From a checkpoint of a small transformer trained on Wikipedia: biases, 4468 steps.
Each number is 500 + 50 x the weight over its row's rms, rounded and kept within 0 to 999. Layers, rows and columns count from 0. Numbers have three digits each. The size before them is the row's rms in percent of the matrix's.

# layer 2 MLP up, 640x160, rms 0.227, rows 43-86, columns 0-159
094:580612475475584508502511557550558592572467454429478592555486469470561461394533494423465460426487488484472468587551518483499589472461455507531408491448469558568554482545507573545527456489513438479482590498503505606536450618568547425485504498433481535472519423513439494470587507554610506541429436495523495567487541447455527470539516533505459465573515545506458482464475438475515455473598456538515483492451468463498471538471538503430399623489482487486488439557405533547447506385498483
114:466475538387505533607547527492413419547416460485410473490534593515484467551457595480526554444516478524494492528509437496509511486485518562433526516501511534505568521475507489486461435528506501536445483527559508518550530439471489527502479428506514439511517512483495589502512523412536508363457638442501488435549389437457504412461536593419601577422555546518521533510498533545426457556594472565461475595387514531491510501450470519511519530430455522568460501402570552455487563560536550
111:496380481433557458488614520440500526503493477540445486524382477518530519533507396424509599527513493539509430505613471506540480483564553475559489410555390483556539435491546512576551511585460518433609437454557489408500466507452470498498535495510502587584560496450516552538544510570503457536456449504530437581460475394461489508509502476426501569581451509452491525452468525559493498454539525530507457522514464571454418528489549375444484480460580545438619530524513495500522442555460470
178:486484549492577475477460465429524448526517509524468497514536535430608418489541457483502530523510464571483485547530514581568580590485465459504491421581490485454587393478501589445405453455567487458555602559442574426515489462533408508461508575361514419449474501529493409464484546416475470569471586393476544496509472526506465543544500467441543528488552524423567495470580475526507452513493508577459541488478552491415507483500568422462492579514544551552471461545609461424527499462525468
105:538436414642498574508490470423480523507465593482514497512502569506554527446489495495480483488522534453474538415557547428439469489434523621463500409490479470570562481498507466470512498427486510590455453534482585467519516380524572369561511547471526444508520454572438471572548519445510430528566427529549449509441483521497502555390375487487507464516462425507527473498510477474398587533507499534449528475502639538461559487496483511466605605492523551509500522515434473513556498514571516
117:441528596504473522536506417535541554525436515499506543536532510523500504473498529533457535555491564544575548446496475515497494483420452484403557512495577463543557597429502547365414434420425489559456456515511464514529422606631501351507500486595501574475555486591486488459538520517480418462558548422465426499545441516561451460441436532539476466488478558514461535441608443578541443463487512506483512531534464474495530456422487499582485475469563425446508449548475494496558415530534531
106:533458534550465497523510467556488481534509448524523483477506386547488485415490493489480531529499424468499579501415498496440512459390572483499478568581508574613510607564429522446598484491513465513514519549433558478573585566592452507439496431451497416553609496494488505432503409524535459507437539592600545432454378605497498442466451537534487456480461427521510545480506446522396567555539538496408535483522479480461539505508444473462537547510425542452476510490545553585449512434469505
054:513491442488439484523498430535481551432498584521479531517433502439481483426420543476456438483631587514448548465502416653490450545501546427546514619552522528476489453488508462490512466502455533425499519534499468548466536451454483522459428497451573513459444552493459414559528456476495533493492511539525550605463522502433554429535444538481575533451527552610487463504474522545501391496607565507528504499540513500459434526547470456557490635579507439427538451516422428609470539458550527
096:513454460390425530495475584466484598508419532549455546548439490471474456504489514439530487494525485461543484476526449460499470508406475456547444520563594500467568572495473542466485441441525617514614499464479593553515445576557582458494504554533459548460509524500542479598633526591484539436486438547474565460455486477467534585444402468455493471560394522499462549569431487498451518490533492496510531456632506514400454441494409473526517522531515484570546459410474461571481444507502525
044:473558455440447569497489572568520514463497486496519540415439481323521546502498438574518482527461558508446453401483477545496461527514550450494540472547565452589524495550561406451493490499517446481396532491590500541534496508467481491447488602438487439546523471616489414517486588512569525410524494507574598456457520452500531432485468452585440468529518565454526508454591411514448576535505471592531530477508490581479448489441481475609482439520423573540549556455507513507577482516475492
099:465622459465560550571526463474507624595566500498522461550526582483499448492488524471405500527502514540525498501559533561524475522458447566371508530583587444424579509450507538523431531493461472497501503481499466458494537439593471500508506503504510487521517422429474506424553423597486508483478471405373569430433509518539533473513449488470594490417499518469461478461554479556544542529580515464371461413520575571565428513523517481511533532503480477440519557371438509459568510518473455
088:531537533538413469431516409562387510518471438405463501489566477495431578440444460555513440508498492540515541443515504486434394523509463546486512574485437428486476497516456549581481527590555440548489468484562477541470546498542452556595429472530511458491443540568517440487573493535549490549541558541530562453436462476582537457570585525567613481388511390534542526482481512464526486543580533506545526511446418432410488484568449522614460423457469508553525474507516529450519568425474474
112:545541410479560561516419532445430428465480515462546460516492552518392541540514565517579461558451630494498547506448472535424510620545464520376611489504526492450527487480541498497559465401558428501406539508573535539554566416516490495516481512427519509537531547443444412511587542453475510510539505418534463425427520524487413420522436478414424546560505428572489466512485475481565447513513442502433531526567501551530477458449524447531561516485502553511471588568473512525466556508559449
095:525491480475403498545483441493572502503455509462411488480585457435447567556478477471443577525611464519518473520484478538509523371530525451402439525527492472504409560456515558482437557550478483447436506516499479500528563501511492509516607505511593476467505371513484518518492461454601470452561583504539500525509404501629455553430518536487513503509457628466584487551549559477460491523494438511444489437379501455490435557545488539451557565454514422522518600533464547453523601456448494
082:534492536450487565515487533490460472466497523526411554450455480513514550459586573478578442566405455499468473488498501479450535541490567512364544455466454574526477556573532429401566410458551460509500501496411544513620447461544556396486521433581478512547502537573488507451595409499526506460571649498577488457550497500461460516460455436505577464431459456446494454461522473410435552453533473523479551468555507574570566505552453475482480509481490511562483444441477492571472601545511505
101:459505456427601563509516547457397452478424574385504425495535424501526592437455440537511562597491521484464506431507545548501428477546566553424497361526439527515541598504498525548532411519526516453468468519452432473535450478539513545568493476450517521537491479549537471410497525443613536456437461556507453606520537460534524473387536499548561494598494514552463500537493503539411493536436507537582475508433499424466558477472481621452415537527551488507491517499437510509488538566506534
106:519415599486538497515557434463510524508415538563370403535420569543547475514515556460536596432504533534540493525522514458424516429469600456487567479492535504455517465426515542426449495457459602531481526487537556558448489508486462403518534489484544529475491452476429560451511547456540531460449601566522455513535496424573459506457491480488413526387513474470532544418525448457492513583599516539552539501491621485506396514445496527477565504455429446589438526471502491515618514498560494
090:440465532436510550544517513462507486484415439491511564438459551505418438563409492449479526548467523437462525613461452565357510512466539522487530481470509434556423512481536529445472482479457435500567539445418574489502445483488535478496433601524491545469536513440486517514553514493489508464435534527506408429474536516441561566596571446502622530436479558537485450547502573511500469463511608455542550506573549472490569417551471466538627511578494404495483442524558495630507499475488568
069:430453503492567506515456427458495530477537444501514442426492566584531449510554487459490647559481480518487469499510550409529433486461542459474464446510508577534540514495509442483496545487429393534509526470414531519551617483439428386486487475474580479406465504525510590522494618509497495453504468444479508487541532587611480461483510399466477523473502465502505448605583528609458526509532407505510417516562484545508479488599504497504409537467493575516504448637516525553573510486454455
104:528486542532458490479439516544481507431447479481490507505460467497361544507520575501583498481425509445545526609607497594440469455531444502529434467485514483501546458516496492490482521453456502550436520566577440488469518385544496491524478492453558493635513479542458526523533420580492582560495535391513597537472492554503434499383467592459508458455584548417459597440507543579483495484523432538464512485494551542437520497401541505460525461456571418461560443447507498507567592522545422
085:439498435444475488547458538435535556464487464512494563543454476474500544519523564510515547489540591468436548470536520510437469574508508492509526510539554487444555486610448485492489584594354517547516460557468524420506525483372510498499536543484479446517525539411487384403563491441445497521489549492491506449612488624508447555385470502475480463507490426506503620462429460407462544508508542434532514455547509485458548461530601554469535559502508509519534518496627518472452438507579409
103:513458557403522477489440455546680574549566455353496453470494486541466574472520591441513509630497504566467565484399474523539516516511429491403553434554437544530488477469473463494389512532487477547484536517498484436539528495493490631560384492540558493473582561542427544441474466458502505462472540504486441562534623448494514397545545509536474471473537502462464438552536469485570541589445516503455512458498459475493509501533453556512470512441499576439527503464490549514439485486470510
136:422419475461634476500373484493442470500436464469470408517539516551460541512629529510532507505489542525498458549457457484450512564492632587611485536472456526602434463505531432559433488457509558448468527504463551549505508452569510432549475483453516548558457451512499514505557497617393457557486442475443535547494513510527510446486537435411527438403523487430498505451488498474559562595511480578503481567527586485497499452481476544484521543514534423529489451473559468411541589540544437
083:536528514555507522585526545496477601481533604533484458476438540570557524562477438429471496559515493579499581440427462550501409523458416447547536538439504445483469472467543591437524484532456506461452533451545521534486509489455402447486529507493400425456481445410487622405510449501467503454480453621572426537543571448557551491518479586453500484483449517545567562597474498582408477511506522537452496476550483519492424489495514399471541449428491567441603541454544530425518496504525503
090:529441485542531442482400511503559545486555546404413545602562501561486419494497520456542635529549514517505518518411469515458590553548518503532443537558536448525548448483519414532600518526523416495494483577517547584458507514480475543510423486570476451427547490480438461517509478551504460494535461485496455539534507430457467379447547444651508497497463496556462419507381498483503519553480387435485413552527523505460505528581432574505512480476499568497462557549486440466543436545530415
087:510499485456501567517398662506466539466533496497425490570488511510430534475464504513549520478534517635482494518569462482492504520490580459413526504388552484470441539515419566488421495451619585443537558496426595512396516454479535525512453490470483510468433467486498568486540476543484532541495515556505452464481497514476534549593492482541475556509516572448509469474533435443498477554533514585535441520594527507430357403448570572480463534552542431569470472480488490588503464434503402
086:436460497383474555541496434433508603487415518527582473536526536494519446440554399494525493470569483483533542550579443460490452459457520458513444538515522491546515482439441603553437379475548461500603525532458486504541455471562518469511577520510549609441417600528457529441502515534473486467590525451398476606412508459553542466521483500471435522425459537555582465480562466514469501515436491546509523649496524475495476474536484534497459476534575467552468463505432384476566465543486466
097:493495522591547496488481516528503494509495563460420460433395564444520518455550512393519441516461493518431452553530512499442572457476488551451544479429423453436570529501459516446597576515407452443465600557549555543487533488530526458490489513485518562492484438450467461504562564502468553526588524463550603457495479509639453532431467592463474495419466557469597568525544471498354435503550481517467567541510542518549444505594427506421535483461523477501421492538435473504574521439523445
088:542492558576429506516518513505581509589512462494544443415546441501459574428412478566435550539454462511543538469520532503516535453419566522444414477457508444426491554547507522421451526481535557435474414472453521464578487425510423458546533488390563490450464487499470472435476529539529430499528561443429546535536520487358572574512541480466530538507423547490593563497533566506490507542501424617469589528503537556541458478470461514558490488483643537493436544434538567486525521519413462
148:512526478558537406461518420503505462478516363465520542528493532473532436478509463494408554526567483508506541505525467562500526611519500446550520441558470511523526458525516570467468503417538498488563454580497592465441515552461420479498547399465538466598505433548508466479509490584446428609526518411490554502518488563523411513457550393559539545414485502419481493428501436488487533510504449563490472563510558546419489522459476484448484575570544542541464368586631493483536522509481402
091:444522402439598535495487497533446437469474547529515588467495481489464546360547444583516459462460482516405525525497522494566437561481536489427436435541502437504507527476450472455445548544605470454524510537531480477390467560587491483452517541510433534514464593505578472415591505457490476486506552459501546523469490512442485513475536541430495483508499400585594510493458616499485513587549587540478459439527423489461462590543627533448484566444491583412527492508484505530582483439481519
103:471456404530527510410472551508532422585441499445468438493499510415542427488600469488492546559526450531451446466606526481581581512513522483605580572492459596509443534576513528498539473489414506453480441500566511553536423441559458501533522549453473467471596448533506495480546527498494509501506515496495527519448503518430495471490487473512414492519484525529470552382396493506498660558509508523519514486529540554456574466484624504492513425455457570439516472474516621440449469452439379
097:507434441395465554457495593446427508506540552479447459445469453534583511475485511557497438520558500574458448469493498474438511490474481511362565493519482486552604467497600556488613549515524540470455458422499524503562530460580505451505592485567478457516411539408445447529447467543460485497535529576456510474492567541536525494442482443397542543494563497461463504468516486551458476510499483585445457588566598365516481442496596547520619525481551441530529438508496424441458531497532520
102:423481523448531468539418504436484463460406476551483536622530504595490426508503469433510538478600533546419502561537530487490421451478399464583529530482525623460500486513536456494478440441443473428529548496590479522523505413582471520489586487574568499561545621470493621545449471467519451363515463597489489446405487482544511550505440462504552543508520534491532543492429550526491579519499526558480464564522422534546507499412479498503434467474531497492495434469515494550479428421432521
097:528526493506494446518525492510537487491409496413540646424522531559469538403537468457503484554556577513584505466454625451499440462456516504501456494504556517463510553474512383487575509443536441571466523565512542494481488602618451452528430551531612486429542529520488444509562570476410570527502387649485442494480458477481416424483550525516516477507478541556580498510496490487499484570487453482430462454457507461435512541446415598431529510441467498492425446525547490525474510516510550
104:531469476478622494580513492627642546515469476447534459489489506475489383386518489474573639553450541477567515590429480519507453510529565440472544544428546570505455545453585415492477580504468539512454497512510505419444523484459449434452474542459548458444431532543433493434529494419524533544491518583437472489567494521499426546516563489540581546447488517521531474403555462556498439430508515530498455497485470404488526454540516432575545454522556433474480543450525509506407498541469525
089:494499482434454468470503492463478534569427363582565510585506477565547497466517431577541525440540464502525468614577522531518520611397552468509461488441495384509562549461519473512541510531576505510573509484602437512479534455482367551428580476426479458406483523431506512527459558540456515503595572450558476435491421466487423534559465496446462442497517568471567430509491591492523456510465461474532519511536517483490462502576523478549508436446549468534506491472479613537456576520428447
095:494510521509467373524481494519469495573513552467600388545565563529586468488547449468571549573483445490454549430556489387395474466528549490532514531493465571526491591391488562568519501463479459446515507426461520518488560445609402423391494488527478512453459519501471466514466500459462501514468545410569450403438437560539483495456645403587522504532495552499430451470523514481517449502553469490489507497504525474535563511546520628555526564530498519516396457496524482503525480508530533
106:443532545503590549485576507467535554495473537466484552569536472530481533467484452457450548535496529389452462438558540547504442372523456469520477475452494596503502498397586494493549483532406582541504537473577514542470549467526435438546542534435545568408500624497417450549518510425435501472515530467520374505548480398464472478561440523549498602481406591540508466498463467471501484547558409528524523587465430510519456490490446554606441435455567530476487531485524504485528550419517505
095:483390502541461515491577548503464472541401580454458396559505489502570414499551563558572573521501502484511537551464487550494608600380548492417471532476502418506553594553575581443492346486531547499416484480495513543474551453525515599501505368496534497460520420519532576472516590480431471478515567425497547542525461505526483454455521453460486485518508459500554559540446450445426468555498548494535568587456491442407503491436433543517544502460482507471492454489488443486494496496495555
096:610557414459439497550504520547572520569502596493551497523471460480509413523429429498432398533462498639526509548522445456558528453478488436446536423522438578482515466458521498531541486490547512451422438572540488535500568509470462530460400587372440493530504560435539528621569518486545466446438495517533541571517505390517521453521548568499435483433462568447403471506517555537477438536550465450488534519489465504575550552475634511485504482536466517504460471486413458475451490513490463
090:528421479532488470473472537463633399621560426566471490482509501552371465498420478504514549592495616558410557484559453495538483551541462626525550490508451608379590523516568502466473510488539402521503501512507568506540506513537432513523460540477497433397549527417544490476524555504544516481400496492457526520518509556456481516493494458544542444424461500501413479428532521564531412475628408502521444474542442509505514515462488528500460603469474473492472523510504534494524451472480529
041:500514470563465526547375493512515409597449566536529628453469517565471481535485433533546460473427455497577530464475443484472502497465458513427451543606454542515499469410555591469488605428559481572439524561514527525447501591432489592491630515406450491482514468490603490475538479497452484547512552459542461409486493524519411506446527558471555495502467502433480551535461551422553424489532580463485554446521518486483402512424501510566582502514479482574488492523515462582513528487483404
090:488492452453467432458509445426528501472485554477448401493502553574489523485469490436558420463465525519472485553551432632346579440461584566549457533575434501442430496438520526499468505470438541532527480458499519560508493457560475498434488547447553508569495541448520403497487487468482559577527593518420484519443470486499464546431478499543570532522499451575450482465444487478639466564498556491563497568503506625567546590512471468460510479602554450455455482499533369514499464487535525
# layer 2 MLP down (transposed), 640x160, rms 0.145, rows 43-86, columns 0-159
096:523428492544435488571482486476445407461432550589463395546535461575441522441559442519540454447470524447483561432474529579455571429501560526459460512572486501509488479606489562427513486542545554543395514514525452505473643538502500442482466418533508554468367475572436454485585466439577520498535486539571413406600464476467536467574461419514483496566503428510483525446563419508537562545548494520485500472475546453514500554535467463490552413500497446519562550477514507545567535549499524
116:441560533426439475515514487474549522581548435517452561549487504453506485458483541661467407432585507489473458526530466517522502471447442401511493533443394429522497558460503534463532444548524517527472447535564468569472530595487461507532515502549472444428498440495456428413538421512532546464493628451421537511539517498581437428578561510525493502521544510465587476481428458604443484542580478546522481606541414493526505422536468534419429573498468469547589519483479534462512500495518593
117:415512526512547512527507535531539532608478438375425473474573496481470469527574610557489434497487601522421506472512583483495473449514456465513439525558585539475518462488498460434402486511516521470536614552536554420472471596546438421477443583495495484427497452484582552419645477435527528581532468513443574549563494479497483478555525508534400470497508424478484517468461531481425506482433527539461487509527470476568524489508493485530505410548409531612416554516461539547436537461526492
186:516587475563457434452429548508517524513610511477559535510440572556461480402454469523497570396528509493546518459448512472537486591495464382504584533443456447501472529589452493623535609552480484532460537470473419445493453473448537527539500453536513514550487558526522509562523446493508624449526472568571593460429494565486488505582477501465481476480544509484517523479513443401461565495590438486574441479535510485480386522412524480548403485491450503581492453547506484447478427408465555
101:548461523509510537502496402460526428454523527503473529553499449511430530488555464444598476489458487527458528508522543507595524503481469547579488530541342457531513541461548547515385488533487439499441502521443529426482500451421522482507493477498481536612600534501554504447515543558482630530422478450533479450489485505477487545476464461447459514474515624575432425545488467517491402537478474506354610566513506474546500592468558479577577501421448576478560446429511492566505561462525431
119:502511510454416524484512473442471517522487618441528471565428508501528469546500564551549449553496481405555528497529486521493502503525448441588479493565474584627568493532344524485521507560504531564498458486503432460500520527415468519411502421583584434598519458590502515441450481491552530506468421554621544466527441523409494481550414505532414569568551555536478430406462485529548488537496493483458473545468449484452546493546469448472536419531429558553524498429439543483504578522490441
104:497465413509484492566412493569576562498463467474429496412525480430529416487602510585514531553553423432500535465546475515539462478511510529541435517452468456460549555536449458576445517501462487631496552507586477518492510487502380467589471527516526506536485528531587510416531452518501512504571506483421486485464538535503477521478556481474649487479525504409454504556514423497421489478484534513523409449564396539517588479521488504477461567572395435500457501580489431609510483413522584
060:505536508454420522428502469567497450466486501473544625525547340498508502437536433483521558497548364495514523531516595481513454481535540500415536427426480533580511515482451532421527556476553479540606491588545481604492521533550541539532465499495435453495486485468559508443527448546526549496526596502542470455469514600541444529554470533472404509461518594480497507402517463424492532442495468516492520465468504481604520518524474550413524445375441604421456555437536500443520547503496450
101:534490456544447497365497510533430585465496474459473448588485450512562496562481512500512562516467520483463470504488429539547560572513507512403516591448385480437551449561486561544437503460448654523523539543462459449465544554524539502552557451480543533559416463498436500528513507494457509578555561475453485472483499483517467572522580502505462462517419546442577480472505479580441443516634495430504540489480541491525435453530462450511514596365441522550544500559503536397406564443474514
051:575431479547471500647559472526594539517550554419427496543525577437538509578461537502499427506549365612568455545527477420537481452524405553548544483493400443565477476504475495584492451509487443403542399455542466549497379498527509561571529428522495523515477483496536504495547522409484433437472513514480472442519456502500523565492417483512445486451476533565456508567535530440435566529503490446542489468481462495475554547466555472547506480498559480470469518598455503555505463621423483
100:425584490511567470516526484521513501616567542495485546534540508452442475468515550540519531604488607532484529540517477532423459497585488588562475408428492387463477433517534490495463442549509522485541504377510434534498564512544546515567507511478473532549533399429392559380409431478530520523489510463550488433504491525462513506610430518485414511496499528442559449426495550462480551539502585478450428483521524448535448482442537433431570562465601471505530600472470472456526499450550557
089:525620521538551550555522488495540532433506503479480519576452550491442484598421528486448447399538506522536510436465472578539514485471472477480553565551469513513491581564487562536396455414517498567506484504463498449450571511545446518554391603511476475473467440538557494587388565466389520498512376488536469575507473403505504477604491494524435429505465502521531566422519471483497491497523495498421576454416510485491479568456527419542503490542503509501478505585502536554355589442504500
130:466547460522546499513498581600543515497514480413498446399513558543489556486421450508543491530510542592588526499370491453515534520447466614431503551453459518464520476408498559489501455479581550519442517491561477488480432420463487509455565437420471492443497475528546510533567556557472491529589495486460488474499529596446451511509557519622514527485474566513399475428421459527559443411495530501482500527450455501426390412514496463549534479461458539632517569588485495544572526450467563
079:487457438380506487501404485487529491527511456507613503495451581534523501505477539490512451572386498501549498430543555366612428473537581531532533506512517509556588444440481461517522557424507492448491511490566538496501488480465436542436540526506544488515509525495578475476436394463406460473513470461429640536468605503527506455549514469523523467553555491443421513452453478538527500594511499584470478552507468513581522543470492505601455401475533545420580381550545534474545494450451497
086:464592516457473516484582521542572446441522504401547589478559432533469533511553449493466428550608541549368405473523464582513505524521491432493497491499469518484505566492438454446467528428519549544512549541541485457491584490455502552561507490425426409507481559524581466511478509511533549481494415522408591467504468543474505466485515529517427451552492464476475443523453479511452483511468484532483553552480507570519571586511555441481467563340433487404402525521536607560486576505518395
087:554497592458540565425419487543470524421567556480485541458512454448538520431505470444570478470440492466468512449521509486481535475516565473532448412500481479492498464593471505543523590606558468533484409452498510543508464535578658497457486573578495528525423546483457513427358514620469473503487589576533524465414487433457463493599526518514505548496488494415454492589477504585506462553532507372548403448531537518479503440494518518463445428481490496533543446545483474461548538470554554
113:507498472469416511611507447459554502505542464580541488487461536522604537541512370601490470561536456424512439499619463521547510529487404566451511557490440562490508526487522464459462532554514500514569470430503602583514506420497394526490516495486465442430397503420447547504567528518525532525483561516470448407530592607490509496465490551441532498519480556454440504440459484556536386484515567381547484467492467430518514527536588400544501482557437475524569459484473541427508545497485511
085:515512418572490476464615516512506497455480407459429542522466548535381447551437519511482578541419479480478485461466492503508507497529438430568520529431499609447521592573514505495551476457455550492587445511538556417478480552580484459587498506453441419543476456423523562508501594530548484531510492492556566427498488477516493543533533393488512447553438507510441479485446507446438563565553458535419553512514593467513499499568495423467483582408425451543443547515572650481503522453554479
068:479510485573478499553500390501527596506438490479574415468539511483435490627446528440508519531527500499513524553503518519621566540539526516593473437464462507499472480433413492495475483433523558562467538477474568529415409507567469456558503517518537461487538482445513483518449454423533511566495477508510382472424493496626536464551525495483530426600454458411480505543502486408454500569531515516506580486445495512557464468441582442534521441376536396474510565423494608506597516525487544
103:492523418562522449441578432418436566477485514533496489448564454524558391492464426486494493489503488566543530507525455473647493572434522526525584432549523555467489593619522432532525451604566517419524518478517539489530447467557557552514547512525459575464531520508461504425469446558537460486453376551482576495416505360524510523586546461503573469477475522451421478556522571408468483460435465486519490492492560553411498560542476486505509530571443531524479479456549469459452444457548493
096:486583515441416534515553498471555546574529382529464468551515496486517471529492459438449594422513488550497530499480580501452529485540452568486541475562542503405434519465435570457416597390424552505485488489520484536499483517508586440491524524499409485565561545470522476499558465484424441423539457544451538542415499535408488510496440571406479420517599481456563445453452561478489589494529504404517489467586465540580575461499441441569565517543464450577527543515556479451556552521514435
105:480498528567496490444436525548489495458538466528563546473422500480431514520519466455475438410525466428520467404531472458521471549483457518458404487516542459492487448553618498461572524489476545503495393495518515555396560492544600541477534542628427545572493544580513517511473554458453466418515426451468565514396428474404500581453560498467515490569524458454516524508414635476487493486533657504475501539506598459513511523554585490419532497505505496492496594522522513551545417490462460
130:549533517490495470505474599478517513530514488512553509560491497552495546468495507384448457390515627548494489496484535445459537577518496445570616479643546523494440490583537492507515423412486450527421542520449443407475550495525513519513384491584544541531589574457570532445516504481407517391418516533497542562540473477461424539521488607539446493554589485508536489420478536430508510544431458425449445439570582514471468526537427478538476496511484497511524422517483428521466456520449466
077:480492536425442533489478551385429467534508425556551647431508426497430521498462434515502475393483468558602531469506515488523510546395555538579451446521502493649549466463454494517422506478457451485524498631456526500486518526534547464531476535503541467539563508531466437455488414548502495347484448468491505625552534551458481531547480565444587480440501534507546448480578456464543471445508565514427516509498502468532460531487555544497501578475436574504460560502544450490502579524496428
094:488421441591496474589492415438488429558479537461572571500487564461561570558543441499504444495494559546505511523499508509435563547532579483475493435505556489491426455540444517543534464474605551477483515427527473560508606449507530537569530579529526453467422411544418475474560517503526450576490514503500546491456462379573450575498463564495403493458544455521417577491485520516439478529468525550575471491580532513451541452534524483445555375503403411502427541483450436445518516533580435
095:469506476580459473532477543423458476358530507446484498519538526539392538506444629541497504440481522484487497544507495454479515528433496571458587570557532400550469452533451529423527560511539559525614507586414433469447541457516498495536469447493555465533489502379515577474515459476526525433620585511438520438565575527453462512475489503559465496438456525535479451535521524429564473515355491487459547483593455504535554484516474443440516457454515521514415556526549435478477528571474595
086:556482502412482555485449562492461526546473492487590490430458501450560547456537475559474454471594496552513517502495445408522560503452497597564434566441579491473456468543486470521544470340474570415589497505449569464439469497506440502514513492557566480533489557509489432456490517487521477441598520465487488477560562558548401602552412505490470504471369559421520462564498492396492483482519436512495511524565531589562490435548448516542521384425499476605590522508530508505495462532512516
085:533535483489485552577440522485529553508521417494530418462493474571500567535482542506388540571548484535530475525438511546481527512378473561434551404524506474551569520377541448553510551419435601557526623489416526484489534536508461523397519532454518523522478589493439488495546450508513543458445523406471468472467549569489446521510495487512499592479453489498407548508492558468570430460534615523363561363481384503550556486451523522495567484533464537489486503477518505516483490543454518
077:439647465468517509447500494485505530538534426371523513562554569492554492486425515492433397449518466445518572432435534477441542426475583502595476439495452518534565461487474428550524517545566452488500490429492486619512538607525531562438559489551530507557501562472463572490493537512441455578394531506539537535497471513496498434367561424535499522485525508516437423528564503461460525435541533499376480493513578569487527568503552530487455407435427536494572479488505486490509435464526481
150:489559552469490515541446592492543471566481508419531511485484532554509551522612452452475499379605538444501461422548578576485447493494480486478556520593498431538567504603499504549494495469512495543483541471496499443485525498435455531445475547504458591504472442417589497520606537400485639539428442459477505576425437439467470481532501502527483456527555460423535552525425577472465519608570458514587531512521507448502476502426480492586417387449480495484452510510525458432480464474442542
093:406486496419470578555467469486469535489537486458535443421542515552563561444558494472501469584443523515530575510514498385520536512537444533456521587559465543473538450459547435519507329506493505485397461459595560436428455552488524488532507432529473609536470473488552495451492544506441530552448592501473483435470495475400485568492404479597503486523435515542376502488553437483515497489535554513617528544527484488514533534498476424414568464519399561575538523521508579512472474520537540
119:447466592501599507473498475504540478477568555445493425527531581545494489463520532506461517580593568479540528499539582571585417459531487509479429537531548498473433533511497487579501439579542479536373529500595591522495510497511473402563503549450477457472497512558466530352486505489536426411542483456453450468583517561459476444546469572624458539454488511456471440395527562464547410457470474470469573501511426488461512441577472490475474485584534544513429509460421536502456556454445512
098:561473463445437433499477418474450527541439501530430403477528504503432432531480568459443562545443511442506474505496492542479426482443472526452457579512373481540566578544565587559576464403480575527553511492492539465557558531557596508540470553427488451543493440510461482456589576527474507439374554464467482507527447587537545546469496546524423411434543549484477499482420469534605537506513501475461391569485519559512579501490483577522524528560515562539510427540535411528498423486504486
086:448412433509547523598466514579551450488502473519499547436517460493531458498423525558514406461478519539451574506456486487481510529560519416571501529533464449466588383531441426465502446473560476493603433435518457473578544466485453468470516516543509506486512506536500471478559428479528557394491573544464508534504590453421546522547565416411611401476500452477544471592475556428457508428441535571460468485463514452541582475494497468512434475530528540550492544569518460648533604519525484
101:541441405435364537472513479442507555482430534496521487500555437493407482528462494436483402575500489519505544396566488480471505552540540589521499380553540468525524544538470442542485477486523478475499595437563554479434538466500393560405528502466501559495598527583530585469572527512420547438469474484483446581514499462541499439440478478478466494488390499521474577599527483492458551541541584518484570501510508578443476559397526474480509513384556565476560489522447475506555552562526505
104:561543453521535465432456472499544548516518437429494477554424440497502490440465373487448565519488628458618531493525505577572462530570489453482543438466402645538439579526459519515557472496451520520493494523556518510521476533559528459545470409524511546471472522574436488551558595466540491560508529539486501489563478398503528421432465521405508467560336529530426532535463462535485493567489519474452467546488431482492524520509487491489524607585437477510524472567517533491444413432487440
086:554431478581493509533452437519516556476570530434501471400517576580542535502571600513522443517490527551464474541551490514530540559485550564587455524567498548492501562414528463548486512427449551540483432570478490528531474453447480577534500474570523423538491540431585475407532514487506362520486499493497423437450449427550500598376518607611529482515441493527498507439503477421471515473456589532442441517511500505541433517451512463523479479423436526513461430389533439518442571508548532
092:521519413496517518575540494501469422537499473468599523505499561531554479468450567466552529525500489500581552492501466552468424527632651484496492536425510465428542467495459549524462523447394539378528515522514594472494483469435414428638463604505516554459473532484514415597434420451516493520603483490587498503493484501498459536520515496498577513495515504465521619455490412479402506546459482417470471496482505530517524452498476443553430442432403504456559537474513497501554570487497549
105:572608520499503489488521447506515628524480451428556505586551427412515543515524542546564505427453535402380483543414474540453502478441570400386484491509494420546410527553513525499456454404586485515475461471476441502592505507471482558559504569545507495487473495566520415545457526520511474580472536577485505457426486508540611517578464536543481656515564517503508594452502498460464463464515521465542517557504531454498486553494450409526407516503517431473476517468457421446514524480501507
094:493427446578466475469545495544413484459495559574475445551379542515520516444550431618476388475526486442526503521423487468517497572542488565440504500465560526437480486478506506530454513562573513492554471476544529649470446508440552424540535582606516432515501455524467434506446567476444519607624505523543494511448512542584519515532496624472580421477484494476572438477523496483449485526437472451514509396498512496466484462566523582549459496471483389506546459521438482428535521478455551
107:503463593475437577504557474584456499389553428479552445602484499496527493465481482622531566403447475372374456388529509404525423548530477581514551602557508521498565449598519505501448452553441451483550500377389524480556482518523536491496530406517466510498458457479495543471450500520528567478482492564449445447454433490508501583587507387518472500467504519559500486529463457477475583476552480546515484521531524516500531540569543471547492489512482508518502526577502504544462572473541434
105:443515443537541438478478546461416483452546530466550481514408503537447471473415503561488473490571526548526457462512444472497511476456435598534469528509471430573456560545502596543520462498491592404467405539547494572512537454551359522466538567541527444434524532594411559519515375600510501603546473525585424535468450561474463454531441415548510535440524553517431474460481424455454548482443486519493536542436452485533499466482526567409536439543547512609548546553526479511512533500524517
044:500493548535450479496455521533617523578508626468434495422458560436407493496512393472448504510558479488518477601532518521419439580484550483472556567479547492503471443461515581513486537417509466528461494596573489436488472566438443574497519486441499481549520508473551469499498458413456410507497496435527521534418495482495433547448548460456487551473562414501455517537437397524530518516534586525459587470484584534501486574481619526502521390536412533532436561549498533534478551518386557
092:426473510464491532446535464478473500482477496503603475545521440524440546546527445545523476564479466491451452464526509443633426501451424440484525509454513496547566461459458578526460452618448519456483624529507509513421590583523559479570584505508474523445413428531515512463481513583516551472472526511494615422531435490491524466570525457436383486494574471524479482476476525475407586475515475491556445513526478457467419492477448596471538531412424543611521466511531619485463572543473558